config.toml
n_kv_head = 3
head_dim = 64
activation = "swiglu"
norm_eps = 1e-05
init = "normal"
optimizer = "ademamix"
warmup_steps = 217
steps = 5792
Each number is 500 + 25 x the weight over its row's rms, rounded and kept within 0 to 999. Layers, rows and columns count from 0. Numbers have three digits each. The size before them is the row's rms in percent of the matrix's.

# layer 5 MLP down (transposed), 320x128, rms 0.0746, rows 4-75, columns 0-63
096:490493535494508508487532483541502479485529493469492462533466488496480511500493509513533477520475499484498498519492512539473475491499499489516512518530475525484504559515517542489429475500456495
099:490477455474460505528487511510482500481504444500495502486532489518513559516502488487486512484484503501470530528458500472464502552501444487474503522491541480510494516511532495567495526474496509
101:469518510497520503526495484526521464505501525506545497491537553491527489508515488464505480474520494510519505474527498479493483487511528521473473468508479496497447485488525505539487511505485484
099:468495512537509492513471485517498504543475525503461487470509482511499480484481539526510479492511504499527514519505458473488482468514498515461517496518556526544458501531522490543491481542468471
095:467455521504550489493539528485501497509496442558479501506502505486480508528510512508470512488487490517494496479456508530495499479529485516519534513506472489493529516497537534522504491517525503
099:475468511496508561499513490544507511506477520506525490488470482497481546527500495510515495490505472514539496526530460463508519489534462468476540467464500497512454496467527516492505487484472470
107:505478472483486498502493513480477488483475511541527541527514538509511515515553459489483459516472475513502501492471508531464486483500504510516490515496487522494519504502537516501491475471598494
107:503488531516439514484491541511476522481472508519547489511483505480510484491510494485503516514516467507511477567554481510520494513508513525484521454495477505517509503522469546499537475545491489
095:520450509508525532499503537505444487505506474505505532525490537477526505502511521490497491495471488454477533474540505521483488446491531490491505519490533501482531473486497547525487521519492454
103:531517505511546522526494459549529493452493536499492497455465484500478489535512504529511484499519555504489537505531508504534537555488493490520515498504477520499503505467503484530464506464510476
102:524543481506542492521449537501517522488518497517488474528499473529511543463506487495491510525491479486489460533531518520507507483480507482474501531517529494499525520499589483477504478532504469
099:512504492500475473461538472485484531468501469509488516460469489468513520483486508464503468457492512460479474537485520521530495492527511529508497508489474504465520512477528447528502501516497525
099:552496517490481510484495495460484492522497499459518502506493519508516516506516503493513527509494496507463504496580474503503438452505519491500484534488510489465515538496505510547505523497490478
098:492491526514511473505461535478495496518502526503533540515534488508481516567483542492455478546526453490539519474475517476530510490512511501467478460526512498503507485500542506474504488511506469
100:511486524529459544499450531475514515531513505447486504477490526538512474499491514486474487475518534498505513511529491507498473490492514479522476531516481527504513531507473517513521475533542491
102:485504499519509483530479528520466494468477519478526476489523504523506516485486476485492518518521511494506502474531451513457460474506549454510465492532507490477506447507550514456494547545476532
100:470465524527463523483509513489515551509527503500488516483490478418496455478497553533519517521546493479496477490493489510483541533504522506522500504503502474506462462481503498480518461479493489
104:501499478509523481497487486493514522504490504506456502539493484505478493489540497556475526539439548475476495508512536527473522517502528519477472505512498452485502484532508497467447507471507505
097:493507474491491487502516498530505485462497493459554472490483485456491500483509544478494476501544483483520525485531489536505512458532498479520530492506508525511551492478511494491488512485466510
099:485522454524525502493492499486504505441498498527586529521515511523496486511520490513484484517513540509509485492544502547507461487489517455480544498533468487449516511482479481460459502461520525
100:460462494519503489538492539461475521464439481521542490479511486448504472514523515493483528526470509486493496513482488461516532457475461506507502480471480537504474486436496544473520469497513529
097:504480557494505502515490493511518529510474499493498517483489496531468490459496471557508518498507506546466518490506516476475453522490450447496513522505521516495479549475452492471464500528457517
103:483496491471462452479511466474558478503554502517483485458442489476513481493480476497524505501505495520492491497529493492505523502437486534473502481503485516491507454492500473477489484505503483
098:440449481530511526498487493486470506471520482545510494526533509521541494511466520558451479484529517496451509453479471492520499483532471507561490512490467470514505497538519505504532480461486499
098:441473517477494520474504519500525502479492465523463483511527539518472522508505533503533502483540484518504491447503496528479530496491468517545446503500536476514504463485503480481473529458553492
093:534523531488488512530485457453486518494484460473507485514510590532500535477510509489471504502513511554476500504492481500512499506508511475522501476506503540533499499497496498428497461551476508
105:470517499479501512512489485502492530482475499489567527493453517472474521490515476461487488516512519509516546517485482496518516502511508488473510501484512498506522500463494491537529447503490512
105:497487502496487489497478499511519505478502498478454481493487505489538507462539488484471482502533534483524516526481529525501485531530486498452506519486507475527481486498521511487522475521508452
102:503489482474504504485528485474495495490543535518548513512468486477504509510507505536524442465478513494483505532515513519489517494493506510539477493505475494478539506548518464498485490461542499
112:487459469518503500526512527530532520486462538491488464504487490562503527499497498480482490484511501539463502511501479532509469489532518523478493473525505521512544524523515507473471507514499473
097:469468493490529482470507508497476500470487485564494519475489472470529570458492500504517501481474495469509454502501478511510483461505489533556462490468525482508504498499465520498502516519520510
096:494485511504491525490517494475486492527506522541493504475498571473460524483518517502507492532540532509499514485500513539515481494494460540508500511515480487472511460545461571483471531515503495
106:511497536493494485524494497507478567487521483500459498499499481529516505518448460474520511437512444487549506516436535482498507506531492485526530514509475520482532495493517498489534472525506454
097:534501529481471535499508553516501505533507495478462550472472478481519420462488559485480469506497504489434478485474469499513506514498480537527482532533487503531520480496476475482456467530569486
094:538524482476494532512515505504503498491486478484522509501518508531469524494510530494508481511464536500511461514490532502491459482470482494452481510515471466495465477517506464490539529543485542
098:494502509504501543508499487474488483487460502480516461499515482488482497504506525514519493462497508523509475465541528473505505530530433530505511476464513503494525492472482525509485478499497542
105:529506454479506529518504524483495502487490499514536530500494511472461519508524522537461501524541473551510530532481504518471468480495508506463510497501524467472548474530487511493498497508508512
109:471448500497511484503519523527500478495499462509525477490520464508517522479457523510472472513507485523488435500506487499517492487492466496489513507464505479505492492532507458497481497493464520
099:454507549551504460505510491495494496517559506493541506473498447561517519497477530465489518489506508524490482528479475532523528518488494545551484482495515535465505490550499527546507514529518480
100:544520476515524514486451520526460510546526521477559476510510511489492532557527479481484469500504472454515485508472497495508524531514520541536509496518467546552484505483495502488524498495511464
096:484523490462508519490550511467465478484493498515448496483466457553531463459519514537508513484513509518512515488500472471504521483493461481488484521451513543508500499537528477481500475495512503
104:488488505488520524510484464503473526497508532490455484567481521498514533526476476505542469484520507480498509510517437499517482527524511523486467472470518496481498501509441461506508483518514498
099:494503496532503479523503470476517519503486520511481544528489497493489477535548506503520474484489513506504470497501465501492481504466497520504469491482439510495465465500504501522513509496467517
101:504503451485483517513525503456500513513485484512588531495517519493469489495467485517488483512479500506473534531472537547504454497530523527468490503517498464531480504499467532506462504527542514
105:495523437524496512494504499535505518501491499479521478468443448523494476519519476493472534522504478515467473527506539510515518493503514521514524465497503534540502497490500510456501462473521517
100:510490508518458489497506545492512484490520487508471469488499523483504508474565538515560530511490507467482487501494451467481540507483507491507502465496522475507485500483523477473448497452548475
108:520524474504520470532540500503443451460500512529509522539515506496502503515486481481480529503501485505522522498494480454458505546474504506521485477509544497506518532520484549585489467506514513
100:492495503482477538480470549517510514497504505473510529467489506496482527495493504475519482480491495483527533522432567528533477448486483490524530493505507486505490505487484509511496527503562518
103:458504467496500487505502465507499518477479497473519457497558487568469505500485504509421503499524485519502514521494499493484485506494482532474494534534512507503502468513544475496488476477451499
101:502470533482539457530491496493490471498495510522471489505550503488501489474483503538554477455497500482481528521517508508510534489507513520510514488483506464470507500508550542505509506471496505
090:542512490503477471462516443537507538500519495527545497503533479491493488501482497464519511512471506491503477518511479530515472506538489548517548486510513512466499506528490494485512550499522531
099:452483485460508496505481515500507472457521478530454516492526513534450497501526507534507485515527495511502504521528480478481464493486529503457479557519458492500497507448508490488539509514458546
107:551504489515498504461493514514503483514479496530510500473489566520493501470495496493489503536493524506499516498489513498544535483491486478480485501487510468516524451519510523538461429500557449
106:527505468500503482524469478496498501480557495490533484476441491499475476539486489519460501503520515519492527549476512478516477549513522470510490489514514495507518476486524503528533523482520488
102:516514542507514508516504539483530538480531526522490479477508508527495499503498493569488486476470496484499509530520479532480478505500522451529482491516532509518509514526497531471528485500529506
097:508529499506475508528472472515523507491470472487465477486476509507501479495459483465500495514504475473479466471434447493498518515490462490463531488476467510479482492509547461499515493519500520
105:480499487533454499467494495464499542473544464492464488481529493474502504461507558489483492440552489492518468516433485512467472512498482485502539481486498477498509465503543526456530503524470484
097:490515525542506509480494518546526467527494456494564512498510496519497474521519503488449501508519518521502512496462472459515508510472501522472483475528517487504512525468476536505486516497554486
102:467531462471490504460496511494469520475529538527477506494505507474491514465477505497466535486508523516482434474455481500463472489505505516507511534497528490504509487500514518512487480523495480
088:525502512518537521499499460480551532504430529493488453542518503506510486513524512517480520481482506508508514535526496474481482483485494511543476444476499509492468519519518557494459499469494464
103:531501513488456477483549498510534483518480524518471500470542503488519516510457507513522475517473545527503528472491508466542535508532552490492500491542475435510454508494478490537464507515515517
097:493495464527490507517487473507476488486511505521550500497528484482485506520497502494519502528507487448524519511522485486498483468460500498507471509517493483463480429495516475518493489483507491
106:501535536500449502457539495478546482489533511528542498497486510526454508514456490499501481504559487506498497506467496468478524499517518436517498491489520472517484479499503511478462464545485515
103:465531487520497440516477509483460491483467467527528501515480455538486487486490482475513471487480491540497476507494485466492509550540500460510489491510481477518529494468503532535510522526489508
097:537568475505527521455502507482447504467514464454467468497475486517491526465512517456523486482496474486487505477426559484477511534490536476539502539483499503470482470525511540508508499484482483
107:527466488471471516521500502496471492497484537505483500503502534481508467477549502492476512530500518539471490514501490512500489487426487515524481524496525465484512496525499511491514495521493503
099:511475564536504502485488494499435502541501498535451476509484494486445503479473525476534522521504492554499471525483466524510508518456530530472496518487547478539505530511509493496499483480459518
101:521536493498486494461485532478517503502522509495458503532538493473511494513512484552451487542510490511532483465526535460494464505464537490447488479533551514501519491513491475505472490528469497
095:463518518493497489504490512479469487500484518518486503532493506473482499459440507486507449542525496528495495503531530456488485480506497499456471545501494566512503481505506485486489487503479486
103:506474483489474497496497476490472546469488462470505481534502514510504480541489487518517558516533467478518502500528483497454505463505458452486476503485508504545484506477478506506514492515490542
103:444500506498527538442540498466499467482501524518498503517495480511470535495486492488519548504519511482489517521505510500535514527465514510523498502465508518506523501509486466458483448494490479
089:507476481549497518519459519500481516536503522534510506502474472485492541504485545507518504519554491492520511533425488477488510465510490495512494510490441501525486516525472482538500518529527515
# layer 5 MLP gate, 320x128, rms 0.0909, rows 5-75, columns 0-63
096:490509479487523468450463482545501499468481506467456496492463477507501531560470484498541534469487492509502505470508508490470512523446512457527537535525491495511492503501498502480473500477475476
104:474509542484456521517550500518458495511516489530495503522476497501487488487513532503526531504537520504456498528527534465488520465498529517541469519487469495512486496512522507486481476466472485
099:434452494486510507515509482474448483482493476464476523500497486475484526494508460489502498511506502467507491458488464451459545465510495461480480550463482476499535439519491527450472512481453517
102:487470506505470473492468538527480521479483506509521510517468522497498528514483518466540536517485499498473504524477541487473518539507538485527470513503532500468469489499492523472476499442491469
102:538502498530510493510526500500502488511501543486453546457470489508524518547546530476489554520491503514561487484502519508491477493491529495425504522528489508512497516529487479543483529487493494
103:515506497471510498479474497507531512462551483461479486451422469510514445584491494489500500512473518488557558507521516531480489535514496509480507494531505498511515463473519466565511500459490486
103:478494480434510532549495537514451550497500517512516480536506523490504492548461546481477507498519484473503464537508504489517474493494448496496499500494531490489463490481466570474470512483462482
096:505510447470526551506495513501517565486510465508513517498489473464512501541516544507502507517503506500481557487540527508483501488502528487497480495488454480496497479460493459495506481534535456
102:494499521498499494531487530520502554493473547514540510510505494472478531491493507469522538496548527510497514481487505465487531509512464484456515543548496534477523493553482448522487493501517517
106:486491466525507533500534491496523510510515454503509502487455520515501487520497526512522516516504480474500504507492498433466516499499495526501540560486523430484520495499535515505428529499531495
100:520478514552463521477511507515539502525557473497521492464462474525497485524508483516516530508476504496509528558497492513520519471550490486466506500480494487544538513524517523520499512579521484
099:492518500463515463547472466486480512487511488509522467513523523508504525454505490490531536492474475515478533519554510525487494493542477512483488461497459498473516487515532489504494512485476434
110:555460504463482480530498497525509486507495523458469479499486514533473546504478504480493519514532485490501503514495446471505486506511515481481533518514501472498553505456518454490508554516465524
099:505461538486512473493516514472472501468497494502452513548491485447513533522542519483479534471504504501489453498501542533505509525492490436464494517484485476541484510512503472523484510485511467
107:474466488507478493497487538526453474494471520504461494454510474509495506475455494507472502510541514523532442505463494483486467497503496476497499492510499463506468501509555487525529535464453492
104:462471501457503520556520487501520469508502539502539480514504494484503516520540464480545549534535501496479522473505490508457491482506495472518464499501480464474496464494493517534457472484511482
109:483479512483529540520485473516525512510494540493497525507528494469469507467484489517489501492546525528529528524519523539504513500503503536473567510509485531491502507542501513510482487472491522
096:501493492458500534517474467519511435505488513533501500474500523499511491488482484512530476482492477537476505532514492506502506527472497532463472524490480483537445476517518474508509475466521507
096:496486482459510554497507495507529441505485433505507489527560498510528490549501471490517502486509459477519492488519511468512541519540471515492460483523460475507499505501491532492530489494483536
095:449493476518535498461482495496514512487541485514536509574483501492488452455477509503525502501505495476499516475508533477444466464520541487493504517506503479490513493501523484526547476507507492
098:530533509502506515524485553535468446506455514535476491508504452496490516525510535489530508471492547492545511474484527489469479519475480514527477550498499470481498472502520489497503578496450503
104:528473504509522503490509565508503480476532511488455482495490419451509473506469474444505511474496480492497496462494519502522478511507466516490501495557492513524481525517507502505466491511458525
103:480475510529500493532477468463501470469525508555478537493532492514533505508499511492479482556531512501503501518501499469458479496502533483454461515536544490509508504519518526518450530537474502
103:483500503512527553493527482505484471486449507476496531495500420489538517530498525496506504486493505467500491482503500479525491479534489514487514527553458474496507477518529462468516506521482524
104:485502466525480519474451480507477449482505478532491456514492448508465494502511481492538515524485537474498548507473533469509493517444493491488555456501486473454479529523498488497459491517524475
093:482545497526524513514502538546468523479492485439456535497492527509478497500503495463480497485485501476534461535523481468491527479514484480490508538491487445502502493497536512491494529520535484
100:470476503491532497505500506517468533469542499546487518492508495473524490474492500443478514519544469488516500524535527528438480528524483528471497502517509506486501504540570518548478510519512513
099:485513429500489505532470509471480468500478494466532418486503488525549480509507511502488487503499513496516470464492505473468488522516452505495487468491498513486523438461509501535499510535451519
108:472470531507492493528519540533466519521474507451500518470529486501485545496515461507499503549504520516500549477497455529499528503498507487426511480468480532491509482530512513549515533550492514
097:499492501471469527512538479465471490549525502523484491534552498480531506493487517482457491509503522476519463492530445584498490477462498500499453495478467513465501510463471477482482544494541513
104:485494495478532498532468500474496473507462504454473523516524470499551498537492502506516458480479512491501479537521488462488507525507504508472492506496534473498557509473465469505490502506458480
098:489456495464501546509508516442508517482472497503550495517513516488498507500512488525515470490536511496515473509473527516477524496469488564500485454536516510463503486500501487524539488492498482
108:474469521493498470487502460453479487461501490436484463532523477505492500482487502475525515485503506507462543503533462511512511526505530492455459521476429512497485460507532470543529568516507446
104:447500495445491497512474495507479493497455550457498513453518486530534492516508494461508499487471474507546461472517476470467494526524495504512491495439470460492515478501488484490496525527469515
098:476470520509506506571548500529465520522478501529480492490491479501506486550471528474511487507553496480489506544500518487496512468471496503501565502513478473521459529504535496552495481480484525
107:445486453517502505493470546554481503476445517485478499506535507517493518510462478537558486479491493454498503510567489478467492531496494535531479503484486496502496536506487510475508530518451490
103:510475484497497504501501480538456503434478477513500485486477459539549515529448521475482487495467464516479503495500498537475483463511475496497520480520492477477532526471509477516476522527461515
095:494506477483497531521475491524508451493434490524522509491536471451514559538480525483456528544487483484478517478509474476455499491487485512498504519524537449470545519478487460493527484468491498
100:534515475505499518531485452502496488496435546497544477500496525540506586473479491515514493475450556465508512491508522527500501517468501518505498472548479505494554485473530497493500502475455454
093:464501435481502531521539511441455508495495508508525497507528506483502502488535490511527555470543465483529514515543518497441513461521497487500457477524503520526468485507522498501467477502489524
098:494471464514517506517501499479500494472524526504508513483524494507460507533478502498546539492502477479507480502502481536534537473527515538475492545483508489433511525518467454498502455534516504
101:535536491507443448540494466489493523498485513500438541526489478505509466461470487491555493472488505496491525476468509501526512496510498486475544495516487509524533513518477452535502537486501496
099:528504492490511460532467510453492520509488519474493511467459518506511496504534527519508470554512533480522536532480524466484523503561489507424484507516539492506492488519485446531505538490476517
109:518488465554535530533533533490506506459535471483498518492456459481532482524541501531519473512568513480496500465506476498473491522538495482480519504487504493498494512511508487492493527487496451
108:516510487581477498530504536511482451497532494472501462469480538467524501491509479499480497520502486479495511504503485469510525514527521523460511490509492531474504473519550494527474542484497504
112:486463533515477506522488525525511518469489512489504484487534481478486487505498527492511477510557502494497537491500485475478530487523523438500517481512476472502507487510521510517471546544460465
103:491502507498540530523532520565494477486519527507517516504488485498560485504464523475482515508522521511490486498515523452473461516503510501511461490493540471522497504503509511521518495482524459
093:510506462482509474495498533509521481510492509463500498504512471524491513504472514527520495476491473478490529521504511539489527521487518509476485475505501495522493514497504491502556470520490576
100:466500494502533498505464516463516503486439515523470503538526423446532538501491516500476499552488506502472477474499475462510505484487523496451493523481495497475490557480525485456494522517516559
095:514500492521489503524524553473527479483494467555513522513497513466524552526484500537505547492508512513506508515510510512492510491521483470525461478488476481488542497499514485479462486484514516
098:518514522491501532515501506495513495473479519541512490533501489508522525465474497519462460453475488481523526521500496505497494500518526510478541506511478475470476496498562503530531488523524529
103:512512443530502499482472533474513480470537478473488481507478474497491494549510526503551500489539489453508497508474503477502567497506448457465497483528546522481513507497507511491473469516527541
107:520525431493556507475522449539478481490482500506537504495525527506488519490435572489504478489488497544536508491497514484507515556527464524499460539496508431475498523560485527510504538513522508
103:461474480526543513428457505522494528503482483522469494525519488523493508506485541489498532487486483518501484480532509481514485528515479494489517514496416503475482507522524493503457459485485461
100:519457488489439460510504508472531518530478493503503532498517499515504482532504498460494461485540547499487529527578517501506497514472489527471461536538515455481539503545514502491514536488474492
104:493445521481503483478521496509503504510446510487514492499479469489570515513520511481504519529548499504506499509486496485475491475475494505507564532540490468510495500528525492464529513507496535
093:480457498487511488509462491494517530477475502452469521499523506457516486501539491524485545547469496503505523499480485469565512483461471489511489497506559526493481454499500542476505553487490517
102:485518459497503501469476500477510479474506501485500500466500454480554536523540535484475502453503487465511491449523447502472454476498420505518536497454494477530497488528497459470504468496473502
083:493534482497507504512526504495498526513507511498469538519538557461467484496494506492508486519502529521478514565517522505499504549471475510515423513487488536500542510502523528517488509538537514
099:468495549504490505488498527567491500509474493546483498494515494537470490503493470534478468480494525517451483505470497488504494521536510484466533552522494542496485509498501517500517462503514482
094:491493445520519526530536523509440467456527514517493523482497462469529513532521481492516523543523509514508523470526494507478537478500513537466483504513492487510468490478500487503471508506515495
109:515457470537552522488432504513453452502517465507534472499510496437485535535488490537509483479497534475518527473493508487510503455470489539526483497515499517507465488494464445479444519496495469
106:457512449474470495514515483489464523476510496498497484503502511491501498488473516475502509497511500488522494527530511493470510547545504507491510522488506529496524487472525467526461477484512492
099:470446486530473503520426457525490496519435484516455471499481475501508491519509503473501457513547499517477517521495476495507477527538452503502453474502497493485538499490522485465481490518494475
108:502476474469495498494497517488491458519529496506517490466511461524489514487493493488487553504486496511467519520526487487516513496500498493464490489477461494565579490505494507494506458520518518
100:487478560516479478465498524533508493472475492496472511459449495487493506514468558458518559498535525535537480508493503507493486497458481476494524504490505515543493482522499494553478475518518521
103:449473527489507520485461508489502460469529470459480529481490508507506541511535479511519509545519519485513510501515489510499497485486501539520521566527524484516431514540526482495496531541501506
096:502498525485488506536493479486503526464481534506482520510503509447498494448507542510523523538504521561517489495505505511473522520508529496470478484506486504497531499487533512499498486466544500
101:510521463477495490506457459478474490505493502522498503490476558479507492522484490514492511506534505480507471498501480484469494510497485506528481502506470521533539484492496517487458499526513467
103:496455467539495514479515506441505511503495532481477472502511440502493515514506507500499470465547498480453504506523505456507460537487462485526490517474483506498529540505490509503488483491450498
097:479504486508497481548531490489489516524508507492489493509455540490483494545497484487505508496545473495479483522508494442463541548526476514488507482552506528504530462558556518514481488506489488
# layer 5 MLP up, 320x128, rms 0.0867, rows 5-75, columns 0-63
094:491501486501504526509515490490457512522498450513535453506542518496526484473521551484493505520463527436551512491498472546517513489496483558462490491484482495473515485490490491542523530483566536
102:518462517451513476489464492482504525535555511469508452483484451467476525498521537500489543508472521466515475492471530528509495466463522491536522514555511455479510522498542498497496475504509532
100:496483517474473505523552485494524531513540511496557521528535541484506474484531485508488519459530496472469520532471489535551515476463504506489495451472486523473445539541492465508497488480508515
098:491486513522463487510516513478464503502486470510541482523494509490469567488517532485526477488500501493462471520471537539485505514509527483548516534479492512474465518515472551508516501470506495
100:500478474492453504481513527511489513507514453535515505537519504474491483503500537537469471561507505491523556502498533513534554487457459440492493484490521498501516485511472542521487502490474508
103:493485487507497494474505459482497481488476506467522561542527480480532520494529500484488484505507475528499510474521509479457461488469518538533494487500485488536513529520484490510502486487448495
104:521517516526522467508483494503506463528516518480515492495530525432482485507515489471517559534504542488520516487504522516504453500478462502497470491483467521473548476514474499495519514518502492
095:538480486435526485499467533501531495462514518452488475509500499513530500497466494512510441509481501522504553498527505493471483526485523520503525517516502450520491474480507515510580529545486508
103:500442477466482488506465468488499486493464488465520539479474468483459513491490460484472521491472505458487534536477475502527516524490493482488513501481511474520512521523505509488522482484501490
104:506469505527470540474539501487544492539529479484494494493485500493438495512523515542517474479502535477517495518508522471473559523503476510489543493501542491455522508500516486532482490484508456
099:451432529527508478478535489512513493519492491490477481449464473487494452541477501502495503507477526493532468482509512497490490480498511477476487494506469487492492505494484526509552540549472508
097:472525464542540529484503492489479509502501501498452458514497538491470519498504475439454492484497445464494494500462474532478501499507528474486536493490508486537471471465536493518476476473480517
100:507508507505494489493520466418490544484514463493471507509481498493528469513514514508490521515485511503514500492554493510563512510555503487502504510508511506480493527502476557511483508497510502
101:486509459489485489482544480510502538513473490466522475502525513526494443488459473489504533465507519489477467505536504481463509508513519542491478515487480452489501503556482487496515483443528457
102:523470485489483455526546492478564537530496508517531475544466453477508466522519469521556488505513553510526504517530507481489509467508483511478511500496483477452497509541494485484478484461494489
103:546514495554482521473482505489481495525483523509494518504499490487476507511492480501476476492518510509521528519509482540506528492452504495531516509506518496476500502499530481497524490482498509
103:470496513477520481529515490483544503493465487512501475454529510510463490503495491517508543494509486521443500505500483472510505509531523504513521421527420512503479523470520447503494487500506478
097:504512524519521502538488544526500535510503505493472501540460497504456497493505510490496511481510500506554502502450521517518481482497502482534463426526477530484536485498478545487504497509464521
092:490491513495475514467507517527546475493498457468499445517534495480482483549522478475544510503506521488504470487486501450513557472456522525448527537490470502498513518509472523477540461480497487
100:505471456531488547503490427519449504543491515522495480497489507511450467530509495512519497495474449492463462431466485518506483451463471476515476468507502483515484514449506499500506511506494518
101:509500502496526490478499466513499459561503545485466460561428506476495502490510529459521513514480503475506470516528507452515504518462520511520502497497524487495520456497489533486496481491520516
105:507501515513518486516533439523490534488448487541470517504513522490459508514506524507470520500481485519498484508543500469507503450502520471515470526526530526451471504496507509493508512488523469
102:533485538493483436512506448529498528503515478506519524512592472511526462530442492474537505479519532504506495496476491502467469470479471516502530495508530481517486492533519503460463490540531526
100:483511477534520497504505513521500492475518471503516470501516496517410488501525466533518538519500470473501491468530470499506482491519483510451438508444518496496480513524522522535482461477528552
094:490508482542482536484476478466487448510458477494506446524518499499523498494518505486532508499530530498494560462472480467467495523462500526477486449542451523496496480532469480488486516497482492
102:492567498526514497505534501471512499499475493489523477508531500548515522523530532506501526480464414479510503500510519493477518519505542496489530477483516516526478528495505529555517539481513521
103:507507507488524512514482488504526506473494537446500524488529509525550475529523483489518495523474514524443505533522506506557490500521514520513516462515519523479523480520535511523520578468480504
100:502516497494483514501450470485473487490519531490497515499504475494474524476532498522460476444466450493465476531508515488493524505513494475519515516467499516447536530479551517553527498477493514
109:509521506469527522516559463457496506480531472504511511486483461492483489502459507547506542524494512537497504503499548514496460534519505537516521496480550456527492529469474474522511472507454484
095:473508515498545475456453513464527526484475464513514477540459468503515521460439499491527447441546480488481525516511500525505489479489524472491515461477523507497513478540538463465508475473491518
098:486541495499508478502452533537500529513477519516527519512480498471503492499539522478511480464498505492520531539496482493485544519455480513514518522524474495446523519503469461500499498525528525
107:497501477493474537495480504518464519452494529494542501527493507467534486488518491502471530504555487516506434523479484531542516529574459492478517504517512565522476512508492481506505523496534520
103:464524495504494513456483483497445534472513523496492494534485492506537535482558503488542503470501507537495514510543492505497487513509562516476477522462480533512491467502477532527506506494488465
094:525504469501467472533545475509477519510468501506519470557504528493515530459522517511481531519525519482478492482490484526515495492533509493464442474532506492486482497494546486441504491491479492
096:507509515485464468535479495522539522501472491482472501529478521526490478508481482515497442519493530528506501505454476481560511536535523491463490472501544521537539465502513502477532545485486514
104:479517519523463514565530495491469494461518488509509521500491489559489486502506482506502467471480475485477469515509520520511507496502488486504485506535479484512459548473520458515503502496456530
102:500535506517464546574505510480534463500498522499514489501496518469498490519545481512539533559522515514517423549550509488448485502471507486536478497480521534480525520510485487515500506496504493
094:539551459497499508539492473459497502497493513559495518535535523463476529472476515486503514493523484500521470493474509503488477487487453518500501544479507495505524499487504479491527502493490500
100:467540512501523531504490506494476529521498498526508497492486479454514469468502533523467527507482475484471475491454494467492473442477508491500502516477524492495474491506482476489541469492513574
094:491528484511491499508487549484499491516472469490505445512498431454465506521482550495503484513456517522523481491503473484510475457512501488509493512534522492527503482524541473463515458483501449
106:521453480517471482533544535519493537527467502504502515465489505472513492438492544494502510535508544490530520492502516488512484528496440485511500473483486508464521470505463527525530508482507529
102:502499506497491498471492476534467511486479523519488522503477497513492530463521518495540545482507547501445492488489455497464460535502493531502495515503465492502505499540469527482540482517484464
099:471537519510524479506478523486571532523488525511470531471457500499493522521531487526489484527515481476469499476519530510497545496510483446474535532484488514523532506498500496494449511488535495
106:524514514470521453484487484484490510525488529516534494430487538465521476546486516479512445491485502468491502485477501488505517481528483503486552500481531495481480478482451495543464516539553499
102:488537485482529478509491483514473505489460503542509509566472473473510520485519525506513518446500535510502523520477555522502466482497498495487495512464528479491493495437465461481510477516496490
104:477467516485511481493473490509473510529514481500532527503466526539522583546496483519496546514544467460476538484533480472507511516476487482535524509474478514513515526498467535476470473508476530
100:474513492479511465493478496500457479494528483500493489494474510481482476474517514503479554499517484482521535495467449473446474506464501476524505512512470461531460446497506474514499487529532493
100:507514539487482500517506489538493485514523490500465501570508473541517516501529543484542477500521510489523525520500515489521504477491534455499500523461509506523512518483494504483523500554511484
103:486517441525466540486490444509450509509519444525515503523467500538494506471510548500520464473456474504511510506522536527493490473506493498495494505497502481465519486497498508520499498491479525
092:483488480525489480504499527417526470548513540526526500491525529453526494512523484514508520468530491501485528514483528536499513455522479490517506466525485485455466517499509459485434492433520526
098:497489509522487480515487505481525499516482503511514484563487510509539496529499512529485487434530472478464493497517490517519533440499488461489559488493482518523510463531501490522455471508506461
100:481508485467451513501482553458469483496536461446497493508516513513470474544514511502506556478492479476516485475513453526471560517483527504498485500517529505472472513511505494485485533484449507
105:529479500492532484457535459480505517505524476504534476494482473499502479467455523488474535483510458492491520499524500495515512490481503522504507480512495511504516508555513487469478529478493496
104:472482471500489516437504551503517514488518485481509507515505500465485496504527502486543527548453522478515479498493525455488520486491516449482500515480471516466490546476495545522473495494520552
094:508510477493523500482520458500483527486514484459518521512531535477508542507485549550501524520490498534497525531550467527465475481530502524507504491529490497507533515530481526499493459552513536
108:534515524487490491531497503463483497514487473517537489459506510498516506544503521519489525489512501520527488562519491471467519475519470510497522519478514474466522514496481509536505492513490461
098:484514465479517510488505485499479499532533515472510516531498514510497519487555493493504507527551458504501489498496461458527514465484491538515481480500517471433486493490543482480482470493534510
102:500493500470491457480498505526495501495504535541500495485528478456538458555513492513487504527513500557524518465513460529515484496458494502454463478514490548481458510475520524456520479498538476
087:529479531472473487521504520470479473532552457502470516490523505486511514524512505462558525498526517498487498534542463530513543532475496479471467513523498498480513507479508482567489480506483517
104:444453512516481525540529539481504467470548526514511496477513518515559518520473455507496522490493550486444466538481510516538510478517494491521479530527486492503496442516521478498507467500514461
092:488477506502464471481463471491524527490493449464512449462505529501495518525463532469520508498486487493488515509503499486520500513478511475476480478513498506486540481533533492495501521515468488
107:534544504489531470468508531471511516508522484506519521516505487475489517491569513501506507538447455447482498480506497474507519482506536496477541471506495521471523502545519515484453465504559505
101:526485488524482498486497498522480490496496502473473505505465484479495497524486544490513520477429519483520493498534478525500477505504457536471472523542478452467467527477466469500522526493467526
098:503508489487507471437524482501476508498532475482473477512508462542461500478489473488507482523484479509556516484514495445473502497489537479492478501465504461445514521524479535519491497518495511
100:495584471497443481524596512451479486464539525517522488522496523494472540483514490523516513477520479521538502478514471515531538511496510532516498497490490508512462472522495480512491501512448495
101:527486491533503523539518529497515532512489465506530457510501524512502518473488490544495469506511480503454476483471515477459526487466468535519534519542529512520498524451519497532515497486473468
102:545508504547492480521425477470514459489442548487498521516485470481501492478516523510539499480464504508457535533488512500486553507510458478483481485478484486503495533511539515480510475520504504
098:520489483441477461501531491523511559487474498526500491523508468513520499523496521483508481504459488499530526493474502509494514545488492505524534532424468499490503502455504512512491516559517462
102:476464494494492519491507515491503464517471523473522510500513487491533511516426531446504511499428494535495550498505533498495509493476518485472482505512481502496494512506495529509518509507536509
102:506541488535514490537516481521512491508468502546463523528515535466501469481534513465486526468496558524528538454549502495491526493517508486504508496465499541497520525565528497453521483522474553
092:513489502496528485463527446499513523514484495532536460493454497540507491477466486513464506497497523492516451469507486512540522478496517498518489521528513511559544463499506508497523514516489509